config = dict(
    head_dim=64,
    norm='layernorm',
    norm_place='pre',
    norm_eps=1e-05,
    attn_scale=0.125,
    bias='all',
    parallel_block=False,
    beta1=0.95,
    decay_fraction=0.949,
    decay_shape='linear',
    final_lr_fraction=0.0,
    batch_tokens=[8192, 16384, 32768],
    doc_mask=True,
)
Each number is 500 + 25 x the weight over its row's rms, rounded and kept within 0 to 999. Layers, rows and columns count from 0. Numbers have three digits each. The size before them is the row's rms in percent of the matrix's.

# up: layer 8 MLP up, 512x128, rms 0.176, rows 289-335, columns 0-63
# down: layer 8 MLP down (transposed), 512x128, rms 0.176, rows 289-334, columns 0-63
up289 103:446551500527530539492542484496495505484484512464526500518520464485531506456484485504517520475511517491514502436476521543515450495475488521506496489510553505494478465520506523517488507484515481
down289 101:519488463500529453493479489481485524489513491505522495545443525514497545549476507468489458496477491496489505528536508475473515533521488458473478549472484495491504482495467535488471471526496528
up290 099:500501498482509519520500539525519477469484517506537485466482474505461500520506516485454510530520465488501502486511513473540512526556506473529513520480524571505519488523475445493493497500455491
down290 103:516522506449510511485516524537471501513468493516476486501512515473526526546463470563485463462507472520546477496472508503541517511547509457473510476560518508535481503467514493481467497503523537
up291 105:524480490576487489487472462523506514503518528493499454465480509490494463512443512537523499499519487483527513510495501465533489468508496563460472471485509484490508494534510489531498505510490452
down291 108:475543479493489483468502464483491516499490514464466456532479489465530505555518492500430509534495478491472515483507485489525515505502449502506472465494456518504481487503522487467482504524481526
up292 097:513474490475512509542460459521530464537514494532525540486481515536512503495524517520498458538469514480473461464496526481522515511533500538488506505489546527471498548526527481521456503524535526
down292 098:467475494482503512467519486488523519469483538487518482516477511482558473482443464503494475508512490517505526554519515550482501545494528515530546489494499468487507474504510478509544515496505519
up293 103:542489508500510505518529502496523496490493501452500491535435507532482486464468518513502476514512532556507483542468512483528504495495533482510507473533495487487495504506462492532509483500446480
down293 098:459551550512495494516512533504466455509488493525492498464479498470481513494540499474491467502485521478494508478533512520487500480494497479427510521504528499488444538537556487495531458498494500
up294 106:496479477469460479483511530517503495517449514540494490469525519434550483470532504484488497531496482510515533430496517510506509506517503448533458471496479518462527543503511474483458491508461512
down294 105:458535484505511505488465444511503508519539514496485513494499487509503488515499497495539518494464518493446530528491497504514494520549469509492502496470509485482502498494557452494480447518496497
up295 098:502493538494461521468505479504520481499455456490509479479507498453507542551456515523472510485490503526491518506508504548527476499555483510517488521500487489485511511507484507518450486542497513
down295 102:470490512501506519504497496480493493556467518569509486539484521504436530489465503542502552456511493483489562501502492549482484468509550490498512467490488494487466517508513518503465487488488471
up296 093:528469509557539497487541552468513504487536499570511511484510489528477530499521496519518497534481463498501520514467501488466524469500481547478521481467485512479498492488542494505526522498501579
down296 091:523512525505489500498495512513518502503521553577526455512543515516557515483493505507501499535499495498528463535492493496523535539537504476508528492500507500480478502440504485464444477448520518
up297 085:496497478536503493512520504505490494494480476531528569486490475535471528493491517483511499478514502512483508527503509448506487508476464573502472501486533498500536508505504496468495486509469457
down297 090:509516557496494513479473509515498498519504523411488464498541537472515508522519475506536499500541494523555473508491472504452503528518559442513476516491491496500465484482502483503487503493525548
up298 099:531481503485494465472515501477543508516509470535481531481501483488511489459501494496545504546492471490550500551489518508489499503475466512504496517524544511497486500452478525495493496512502538
down298 105:486491518496511536529482455456510484515528508564504544516476544505466521501499489532536505472500555481469532478520500465489517453507474514485480477525501473509491510465503478524532519512488506
up299 095:496483476507548502476497504515503522518485463509528474478564505527535511500496485495502490474477522490518517544535492547495519492475476483514509497477455477480520496520503497449496448492440455
down299 102:482522474504514500431491518467518490488517532513490464484483512521475502495485487513533527544522474480471495538529487550493468516522480516482506438537488543509500510504487475528498513476539473
up300 095:503477521497491495498483519542503461506497499511466504436523521508478478473467509478513517496542526471513494508496517456489450464453501484506475479501511485527539485511490465502501469513469452
down300 099:518500498527486466480539497467500495547488521472523486577491540516495510528502488492471521479507510571468469500520500494512492509501533450539468513478464492476518510462515478469501486499507470
up301 094:487531477495494540509493538499490512555532485492504540511507499504516544510498502497503472505503506515488490531482444462508497470499470489498500545506533543486519502485521499518507499475478473
down301 093:525471500476526447454524481503477513511503484495489454431486538502556513491495515477481522537491523504480498488474490496510519464517488507519537502470499469461500503511472501456502519503481504
up302 107:527496509508508510519513517514499475534483500505511469490510544526509510504508497475450477506474488497497482484479514522516503510518489515476516473519534539510500524534497545486468468466524479
down302 101:540481508513484510505460509503500514465492465479518531491502514502497507496469527533536513491509484466473515455447503489485502477498538480493511497474531503486479457537480516513510494566506507
up303 090:493517492535470439487514460516443483536470493528462518501469494474493531532522521485515481508484525528485492489505528480488436508517496513468535487519502536486504502523521478479508473457521480
down303 090:473483499504489537482487522493473515496499544477534501474475521500532468490539482457525504506488503527486496452477497515503517470512514491488462499457561469494482495523465489524527499562499502
up304 096:514498486509511497528515485502501500517526516475466501529480525460505481477490464544517512468504498499521514511480539496544536484531461512511510546451514514516481485505432502512467456529479491
down304 105:499510492484468525496498497498510502504515527489493473506497556473463496550476469498503498511516493513481471491497480504502527477506447539465499550549512501470501517508506510541481499485537501
up305 093:472485501509525474489527504516527446470486462495524501462510494482493542499536484505519469487479518497497502524531506538474445531490482477519530514538491540486487486442513528478508491547506521
down305 090:497519501514464507507521520513511502472504543508519477492480551535503507461522465511515541534504515464509480503451491545516523482490506516483475491507478479508472475488558524488442524528524524
up306 105:493493483498484476490514485519501526453474492467504483457500467497471493520506529500454502491500519548509555512518501523498464477512529493510512472503498474547512518504494481489537457525506511
down306 105:513516497493470493525479511529495490519451494490464505489491498513527519479533485463521473506492496492475495464507514473477535534476486513540489469484518453504475534467543545571514523490509499
up307 108:505504473492484497485468501491510484496500481528538469443475496544534496509515445450528486451512514541509517516508504475511510468542471481480488546491548537517490564504534564485507495534497502
down307 114:518478463461526487511503465499516497505446475540504497487496499486503510463469504465532487489509500466505507494531492477499499497533457517484503506493495447525464438478516536530482516525533515
up308 092:559455503543471511471502572511512511514522536519494488492429497483510495513500507540515492496515530474501502503488497508498541499483523484543520523486474517495495520504522505464520483515507479
down308 095:489510530536508553490475496501522541499513507491504507508493522510493519549501489479510483488476505550503521494561501474431508473504497522491498511502455484498502516471518531575534495494514478
up309 115:484503517521496504514490510488473464503512474468516474485519528532545532475498478440481447509480505506496487513481495452473467514527439528529484475480485514525495526505537483505496514461449543
down309 115:498531513481491465472526493503526487518491480554543530470510525515502472546548526507461455524519504534468508518494502477487465490510475532483504531495487472531519473518512462487509486483469460
up310 096:532480494488482497460458554493487470570491512532525507495492474510491531518476469475531487458483508507549479496509513504521525521473500480496527487484506507489543478498488448492509495462554510
down310 102:499465478510515521510525521511448502515490475511445500493545489497474475510532538513504483538487522507454505474503521509512486517504523493564500526487488501507479491457489459519513505523488498
up311 105:504453509451504527481467476475515458475541537492529462493555480498488515504556523478488475500467500483480491468529483516532484518521477502467540490511505486506511467471470494513482482496489511
down311 105:472472494473530534525506489484494507508507498492476557512535501480529530464519493510498513545535502519486504480518489518503449546463496507520430523492480500474500517506543484527487466462510470
up312 103:517498501532476483478494490496466546494490452455548453559509491501508469489478510502477519493477505457482530480517503523469497480509487439485507533484463528517475470513549488493516487526473485
down312 097:540536503497538476510522521472510517530516500459509528525479497499459491523518509499487525503502506468433450503505526509484502524488484438484497511470500512516502492522524479456476532466531494
up313 082:522513528527436493520547500502515489499520478524459499487498519477503494478508526490516451449537510496505461484532515487552506473478481506483500489517520495502515496476498469497551497489508537
down313 089:512457491485507489516504533501497508510506489534500476464473523507487502469475503467473553516480447513487547515526462512463517527494512526467482512477482485478458480486478469526466460485494513
up314 094:550486481494502488511518516515465478558485479519531531496510517497504501499535548472482470513495514511514508516468531579506480475497520458545468500479501513517446489464499529474504490453479496
down314 101:490506494519475529490510506465502494493535557458471499516519463494467474497494518519546515507549473535519478486541508484441492472535459501500509478485482532484537504487497500510498492501540524
up315 091:525547486511529485459490498478492517517483533560531480470498527495528468476506494486490458515516537425547503491527536533550518502518490489534513523499508578498470530509509507466493504508481475
down315 090:476456496447471507537467447507509489530491460513516485514528475462506492469524519509469513501489475534541490524495469462445526501526520502482511532497499509497504482516459536496482563516510510
up316 103:509483535443509502488458504495529504476473515490476465524530512475483510498506487518483525464438487503487464500466491478543492471526483505461484491481507536523484504577498465519543488528462504
down316 103:488463484500500514485507461450536495503520532507549487519505525502492493476496536466500527500498507443506467516508463517486514456560496498516498511445536560473476497510527474500457464520456546
up317 091:517518476481492553487465514531511498532508522490508483483569472497494484496470485513502476462475506492507445515506532508520462476464547504499477469472523526485466492505552512462509487482519510
down317 090:471459525484498498474473506535495463536480468516464488502468519490521496506514512505532535538500474477494496500454505462501509543519497549501548517489459461515520506511485490471515518535500487
up318 098:525515508502515476499508541474514452471500492525464526525444499502480508501476532497522521520462494497525506557499479542509472543498502529490471494471506531503478494547517530496519481496467481
down318 103:454486472492481486483496456524499514506428507463465508498517517506436475508501514496483503495517509555499493479510557503504539508499512526489485482493498480494543529479477457519501525515519481
up319 101:515524469514486505525490510530508518492456538495528490479503517496500537460520546506475462469446460515529478493481483499533461490498442478488527470488472509514460501476522536494475454495528498
down319 105:530471484471476531534518500499500509492468491454512516487516484454500509516465487464538521525506455525454529545485490540465500517520515524493481542503476555487503475478480488450479505527513507
up320 098:514547492527485487467482496504478534501532548503511480493499504458540532539516495477534474538488468438489495490510527504527512539460492517491477528499534501502521465512493516466496501491518499
down320 100:479482489514541487509523506517478402498497502477486534494472496544493477509492527511470531488512460494506514495446494512463437468539487522523490471516527532498447479498487457495514483480483491
up321 104:517504487510526478472513558490469485494491479532466503532514525504479460497556503506501499512503505511504489500540510507530502492533532490497535519486525510544568516498531516467522412494517469
down321 105:488522492463517524488537510526510519525491496461491527511488512455487447497488520505492544493473487522551554486536534516500493489510536482517491514496478521493510498476514493502514464499507513
up322 108:522553503526529499489479511504490492485545488485531483534471475484518513467497517493520516512510490491539494487527544489499478455491473555459496487499459516513507507480516514516499486486511534
down322 102:520492502550525480513499484477495506502446450509518469451457476469491523513501485521467534493505513521503514456503475432481556570491540517522495521528485511466530508470476516516496514469509537
up323 102:532485539505474499502528515472488482501477528483487486487528461534535500479528501481487520488473484426497490485508506455507468525496444540482472546514486509494461456490521503527536480464479489
down323 097:479500515465493487521562513491537516483516546498535505503511497491501507480471489515471481473462493489466482473521486496511540491567544501529507474507514557520525551519511482475523483520519479
up324 097:495506536518473504483534516518509493462504507487488495461488467483480516478508539531518504526515460480519472473464475463508462517512517507451480481509551522497503491516513434498491476433523514
down324 095:476530519444499456477465513469542520502526470519503477473521535501475524469487527519468482499453511467502489502505515544476527531504500534496514463485515479517468513503491522523501491503476493
up325 101:508484482474521481437510505485474485522481491491492514506490493493490511454519523527479531527537483476503507480501495497519514495529547506439492521504472526510471482520499540450484494508523524
down325 102:508515529503526502484505501521534544507516512522479523530525520525521472512477503524529491480496527550504468504529528480552498498527480497554470472480510503494509519457516472491547514488512465
up326 101:517518533504540557497487508483541461516437532485483465499497480492535478521479501486504491546468472488483457478526522491495511514501478553478511523503535501458538488525482522488512460484546493
down326 109:500505493533508521461472523505519491495521495508479498512527545473495501524468504504539464456491508455482509463464497466462468489533480479466513494520542473548503499508514451533535521456512504
up327 109:509462516519486486466473523521519507524485534495451505479512464479493521488465464554496497475540512516499500498503486512511528491534469504515496493511500460489535518530496510534485536503531494
down327 110:472528472510532542484480500530513513521492518504499535503484484500515528456509539581475500515495518459460514509482485505502492509462519519498523519553526476454499488458490495520508494479481506
up328 102:503497496508512489503517481502516455495494510510505467523474496484452472498490533497435551466479494526530531485485513490532506493515458462536527466520528496504509522486510441515550461511544477
down328 105:529480527518458486492490502531451532491471543485537477493515522507503540526477522509515523468525513550556490527474512458500428503492504505485527512525531504488502460513505524485508516486472464
up329 098:522505528498483496511467500483563506516528488487478509468522483491506507485516501509533520510506466534541486531561498523469498519422523525450499509501544461484542494492518488535517489523511498
down329 103:513543513497484567514527502506494530489487482536541494503448539519498519479532463485538526479521520468478503493467520550558517501480512506508487491504459534507469469511468552521512509516489494
up330 111:497508458546496462549458472509499529552512513493500506511515469453523510482485512505471478478484535540528529513476489464501450507507491470510531491462495533487536476556546537479521537505524467
down330 114:515484482543478474506444547466499482524511497440469513483490508475521474478525466499494508509485517496493535470502524495500545480508499537498504463493464568496481475480502532499513461477462526
up331 102:528484497473522509467481535484481467477492491481508484512505495484494468499461471511499543502453499510481513525486547481476487568482516480480464461466455523475522512446527491534500497504479492
down331 111:476492509514504509527515525526515512523507530469496477489448514520532459519485506494515476486505510493463523542503518499503517479487469495524510457451473481526472502486471464518495504505545497
up332 093:497489480529517484501517499482492467521462473500509466542532486505461490467485516504486499466516469482482467464516563508502492519483483455493476513496487515472487521491497488495507514485500518
down332 089:493488500542494548502464460532485488507476475546531476515513513511486479474531470478498492453527472498465475491475486474501544470514465484513504474464489478500489479493508496517512559521510472
up333 107:457504490475514513478505501496504465505500484489492554480520492562533502486506473508515476506487482516494553505539523487527494515505476471499495542478487493449503486478487479525479500477496513
down333 108:511484496481505492505517488501495558481473425507475519460514468472513496493509462475498525454502460510492539536530495436499505546508547472516521506489494527495509499484485539489483513522530488
up334 099:526504490536487519506481491499451533514462517479513528525472513524511464559501519549498512555449524518489516479513493510481467526487518511527483491513491510529525507480479476506492465543517501
down334 101:476504483522523504498473459520508524544490516551514526491471510476524465534491548473487505511506496471545473479504501483519490511489485534548519510532540503511462471504500531491456499479476479
up335 092:508485540502485478499496523463528505480529478458496500499489500517511492504486489545484486486534468462507517554487462537502452533475530533473444499499498507500470503502523514540504498475465505